Weights of a small GPT-style language model, trained from scratch on English Wikipedia.
Size: 8 layers, width 192, vocabulary 2048.
Architecture: RMSNorm before each block, rotary positions, no biases in attention or MLP.
Training: 156M tokens, 2720 steps.
Each number is 500 + 40 x the weight over its row's rms, rounded and kept within 0 to 999. Layers, rows and columns count from 0. Numbers have three digits each. The size before them is the row's rms in percent of the matrix's.

# layer 2 MLP down, 192x512, rms 0.0542, rows 109-191, columns 320-383
101:469471512522510473515502504494528468466470528544432485493491505476524529443562379477511487537494484518488499447569476546428443562478487491490510500490539429519470556428533495503524474469481498
101:554520523520452476547551475494642571553528449468536444532478507493480502518469542571526434503566472498524498522500476486553423514398552556525525480462506416499492441480500548519492533556423508
103:446503483475522550536444512491547479510485450565460528449467503555465409454490523512464488470512489510505492501483467450570479555535522512518511506551499491548503448558493409471563516504487460
102:592473532464468500534599560487529476481528536449431425502551396513576538532472486529452514447453589561452486472529522503469565562500528507541500458552524564485538556519510466484501481529478492
099:571519443571447543506512505584502519555464502442497486529478484467433512560532532509449480549443412447528527443509449462469579498445467433545541530480517420437462476465558431478436496577460516
098:489535496471477510461472497573450508504512471544477598497503529543512479498561510439536471434439449513523469409484495480537501503455520441429483460502529456495474483467477466534543464478518520
102:486508508416506538504602497476505511459520503555480512541475509499545541470453580484499514530447464488485450481448566515467465510526538529528500449512542522419467411455511446433480522500486553
103:443410506471493488560500547509524487493517444571464527517545480527547494531493603489516488472504479519510557499526541507507477471468503566518533497454501515418493464363578528479482440527545539
100:524496501470530522492391530398465522508578469523512518556554475491525533497518525542448451520442481513469477483465540407482488519557490494495560490431509466551500461477519523487563427476515528
102:499436490441511535523475502602555495517529529432533471562484512439510522637507464550538577495449522510524495525494485500422470492519474492542577510596523554513482395504427569488521538460476509
097:441455541584534518513608539444437538510522479527535450495588511496491449521555481510460464496517474486507515448498512495507560511487499492482544508492486435555425496523433492477572510491551554
101:545498508504510494457449481437457552510409533497568502474548527528534523515555432529443484478497499489482495492505506541561481511526524515516566542505531519522563491469486512441507539520457514
097:447559527386483474528498449435481513517534439534501501543484473536439536437500513486508427506547561494544499529471491445475505437460495468528511508529512489489490553448526485527504541460544522
097:500493540491426541526533492573508522506572436487395554470526556553533515478446473613525458558470450516466520533456475499491473530477456494476526491495498469524521411500496499506473485481515524
098:539464479511520499483583476506491503532464520490462508520478584555425520483555561495520443498460519487496565421568535494445509511511519496518482511508514569521452492474497410488574552528490498
101:480416497497516510459528501542456501478537472531466611460444499575568478474549387606502549444513540466503475508520499526513481478508449420501436462533539481536511535516559560527441464452470520
091:538523513487473524479567499523497471541539534513471587525513428491497532485440402515505536524542479544550486600495444509489452579552528526500517511524520509466509520496495510530564448519462465
100:450478477475448523522498462490507440472555476521573485495451495475469487540488460516501445522485488567455536536514480508546466570530514435427506461507482439490489514441458599530482488529464535
099:515536544523530525506461488529508508484552413493582540580554445501505474498531463473513567517487497505529488532532567499511440471499559538557381481567559452473575501488470498534545530442536515
098:474436524521507502485520457462453543502467474502487453495430548532498465520449535532466449580451534490525472470591509471485493453505568521534426477481550418541552509519526489543524540489510537
100:449452504492568502500499535478489430519442557551388518451548493520470498510490477522484490488527535465548530470570519517494523461496476495534553489426490566580506508458525527477502487521540479
100:447509442513500414514477462475564424477538515465480432553487500520491479512529476537513493520555461540524516462532452480526533543472515512500511510552531477505522485473489513504519448484503494
101:545475492394440503532515501469530512504433580501474533492497507452546457509511491481507477400488496469496525502473471545565519465530469496532496440530565498515493498513491479543546459547500499
101:569540440486433505512506409552429483456459557526530518491482482486467555489491484507521483555572391462554491491491540446568433572486506474489509433460537510503480446539482466477513527492445546
099:507579527452450538538481562478474456487503479563506490529500507449503465477474439539551482500545469490468465447530540508480429461498489540494447541480519524453477499548487452520475510472451498
099:475545424531547519511469488558502589491474530544496463423486528517520468533474457520538411481542519463497456455535509563574495526487528548485490485456494515457486547496507520491483510520522533
097:513550469474462565506471522513477526497521497536452566473487464493468386539530486464559493484535514484509547464511468487488463557480542555518475510535518454504518528426461441507554485444480491
095:454550493520457526486550508486542495490478556512511531497560438513502484413520571494510560539530470497485552506474486505501540524473491517421564521469522518531471502519499509503459445465499534
104:509501517478400482451400558458413503508531448546564491467509475452540505455542464505485534488541460425493460484492504514507510524549450495498550444554408451512460494519476462518481512526507506
099:527526483545477459606507486499490552499534475464562449485462580521466528387507562520507567540504470506502550525544499544512446471549500518529560479475504492457519501486447519417446497477449494
100:531463505515508481546454453519524531559505533468533483503465516525489492518444444528510505487443536501484524473491473518482533540521500526526470430491478548479492520464475571479525565432458555
094:522494514452509507501507495485535496547531477491494563542520573611508435515505525509439535491534526509491556537463531472520500483437556589528466499519493533465548487530583525576524599552463494
099:538581484512479555578536527526536593535519514552466472504493495513547503503502495479494464543512494520512501491550464547460518474430519540523512512491501468499554534508524578514496483567492461
104:448462564490542451434518483510507519518464522524453451511525539507504583484473544489540515467493468478522496542468444476449527514481563491490619530506556445573531502503467414442412518499528488
100:401526493573567584519510541512500501508411480544480466494499474483493511512495408498450438511465585457476441510479477503561499532524457532557494517525532360471506477478488562454464495463526498
098:509448518465515494490498502534501491517501548523484481571546512505496502439446531447539463520512510489416509572529520531509501498433478493462459494519468451423487469522475537492526428516488509
097:511503503420462460528442461532520530504542512509484528420413532498508488508491417548442484452554560480503561463560581481450448490478551535533464436454541559491539516451502518488525538530541481
096:527440459514557449569543460456485450493573507502489526514522456506495541454509464467465502486512496412509490503484527506496459493467483498499532480558504508494497550538535524455509479513496498
100:521587527506489544534512538491538485557466441500433534477555516493506400472507534482488488500493495492487555485471508495469508461510488381500525531462484518526534486506516520499502529509529502
116:577523523517478496555527544499560548533404571518491597531506478529507568465436512489492444445541492536538490514513516519480584418502516506504450477514497459499573574514451578557444562415470524
100:507468470414486535516507516544574459497512425443563519554547520497459431430479444535546520497552456564366553478520511490414505465565450502529523440451483512446508451492464562538501531494516461
102:539480457449527523455506419562448473503583462467533486542476454502468502497466505483433557398497516552530511555509473541510565483495536507533541483511486574501513470556531491453450590529523565
101:472514521556414456490545509528506345519474458528534470528523497494517520541550469521546554441504464488592504490467494470526574507548507471481542507505459515558441475499432513476474408528461547
125:502490516458487460567496465509578522504474530448491453531546508533490580471508448517509455458526550488548521561434544431414559458495506468481486488485400524463473545507449574494483495412490504
100:510497500533457553529521513466474524520515520553543512503563550538447460506460439481387551409532525497500449446402484458521542512617572473467552552390500519486475466492511489555490482507462503
094:534556482462527595489451467444517519539434465528523397486490480527474470518426551522491529537538519477448480396448499531523501484560454497504472486584482512514463492535549470461493491482481468
100:509435499459507502543471536447570504478517532453477459498552477459575570509468551462431554489539492539530550546485500595514543516468444498514555375498501489477529476512477511500487574443416524
094:451473497415482539540488584504495532525514499495471530542519503494489499461503478465528503575532480481488482476536426507534500486470515464498543517555514505472471543505524529517470534512527543
100:453511481461488514509469500591453542536454507502471513463521486580476525571570434527503510531545539479518463468462539493439474494502477572466528467518502521509536484466508519448498502510530563
100:512475495469505545505588454522534570498531491528460527487489540513514477491514487524471463573479463537529492477510456537540481501505518567536437464488496510520459511484496408541573488565545488
095:479471477562582486447548487472523482512514589471418500490538500486527519483484509522493460558502493476430520493477524517475515473521535448496474498503530515580523468474465498501473480472467491
103:454455531480560421495536454474457477558474467436489522441542478528490458484532582453531429485544478529475550479505497513553419471533520512487451582532438469470488452518439540501482466561516507
095:395486493493413489517493642466504432505459514526468507428468535464500514520503488551506482470476451510471520558457543499437512527503438478488583513482508505591496475548453532459509465438545489
106:415483479523452502496450490511469524468556513554481497470524465439500475442517505527453526529549499426457458546456481505472461483482456496505469514503567475521464506490551472511512447537454500
107:534547441443514477499480509518459453494524468481549522472502517411422488533477546429489440476454540491473470473459510508539534498487510499491482527512533407500514475497551497526543483520522504
097:413490463546420560470501525493522438526460542553457476472460507459440498537452478531474465472453513465546548411444489548545568529506531488519506496480493498424552407477463463491542448479513481
096:522492540495632552505553550516538471515618477504519529628442485450549508474549517482432521466484561510476542467488481448495465510563489467472512438534443476485499503484512515494482430500462504
098:487489501508504546550522504456444494506414505542484465461472542467498535428457469422599507470437522539534443481538456445534453475458502494486477528501423508487469531490496482485488574540508522
101:515526498446557502510451477496566491548503491499484503487502503517465489465487495473491443491520491574474480442589569518453523496549464496508541507420504574470473545509428426565420500546478483
102:520512527452552460498485518476526452542490494488474540493587511521546493454569448488544525535518604473486432417442553531501489490516492486503509509455453493457484435460420509495482432447511493
096:545504547507538428484498452515397506524532480454482488463487527471542462507408493527523461501474461559543478537483523599584524526509513436471441490514519489495483541626488511492465507449554523
102:448523489538468537466499523523554453480531492430518537493448448501487493479516430475522532492511531511459530451481549468483480532503500482461486430467536468479439473386473402528508505492473551
099:432485510451579516503532465592534468554593543484518503492505499523544463483527476520519512560505502557517470498458564409475552552477523582497476508458534438488490386518491496490479426541523454
099:558478440488532482507476542554553482584559555484506535488412415502523525501498511482513493523484499481498433506477475421463543501516492487548448464422465423540555451545488478509472537444545497
103:524501488507536540456471461531481473517515511581479472519477486471547456473530517426524506518509497501492474432452489548457512541503486421544525538536464555511507494518515445470494561503502528
096:546478473552512483557566457537520508495442537505512544513488492442479517499422458464428540474462553412567540456534439503575508552520470481453428489498509565491471461473588498482476492473516498
101:475515468464591446618456499503520528486534467508496470501498455529494581421494484489531544531483502464506426484533447501493451486499481522473546477492525570567526562470475481469483443422567514
099:513510501501497519442476529498431532429552499474475483481593445477481445456453485547495490589526498491557501493496378471483569485506538517507481609541475515470459532479505443491536487481567480
106:538459511478539525531406466527416556481533391539529520475477520442463540490498497529526550508504508491489492483567508457508461493480470539523570550491560485512469467462507466459527472477426480
101:515506503500517495471443499515444544466554450562470494477505562460465459538475520541474504535486476467505547551490435526502446481470500535529524483584500511546444512581510494485492498477514505
112:487453482485432473522571434515583530517516606449511365479456481501521538524480516504622486444495494555496432556410534555507525486482458481529485491505440486566521536510540497478422519498514533
101:490487441519477477454466556512444434466565477501512504463458503512515485536458534508492568510511479456550517398468493483479561499485524436479547497516487482555547395552472528492589542523554532
102:450502475503511489534512487523548441461472450529442432453485491386504482566469517473479506433518530464567524539401542548428460481495487502491511486535511496508508447540561522617485500526566516
101:526539538451535440492486528559541552475501467453479500519500492476490533562504532487479442480538493495562528450517433501450566519509481456527556450493504520512486420427446455510492585531479488
105:512502537510435523475574550430556476503496519521512483494570464525491505538519477510511521476489551505435494489480498507486456476565509507502531529479474484498491622613408534508520476520515473
093:462553504472502518438424467511511492492509517444555608507443478543472519522525449437494615525496479442413589469518449515548492500447528454529524495469526564454481452505519487552483506525516483
095:419494517474564459545563543478485500496429574502491484507470468495496570532620479562515580457506555508478484413438458506500530553477449538440619608498487494502492499505546546548468468463543451
101:496580479445551511508548461570522577502472431509551527466527553530518530480475475504527560492543512480407525535510513603468420492479508527502498493526474509464616536469494491555543414504507470
091:494437509466498515462556515562498442519534365425507515403519507527505450526368529467482411476531476491512498487468467482530476457553526575519529481497465491515491572496473477532545473541502480
097:489506436523473511481489438528442506479527498467529575471487523452514508506499554490475564533440538407419554458496535486517501554505552449495544502516504573540552504429546414506445469576491456
102:498464522511490482463506455523500507484495482444485533432552534404518462489464453427519480513518572602540509521509575471513520454549514489483525557461477543522518515420471482513550527522468472
105:447500510466506496501487501487500552534510569471473488506545490464472495500468533456443587510524499537587588560527492522482489520483529532554493569496516537558522494497468510474459453497534507
089:538501512545537456447538423596516520479456481469507490529456534575539461449440470456478467490494498521488430459539539485569469507485501504488533513492529530480579454520499468579485474413561443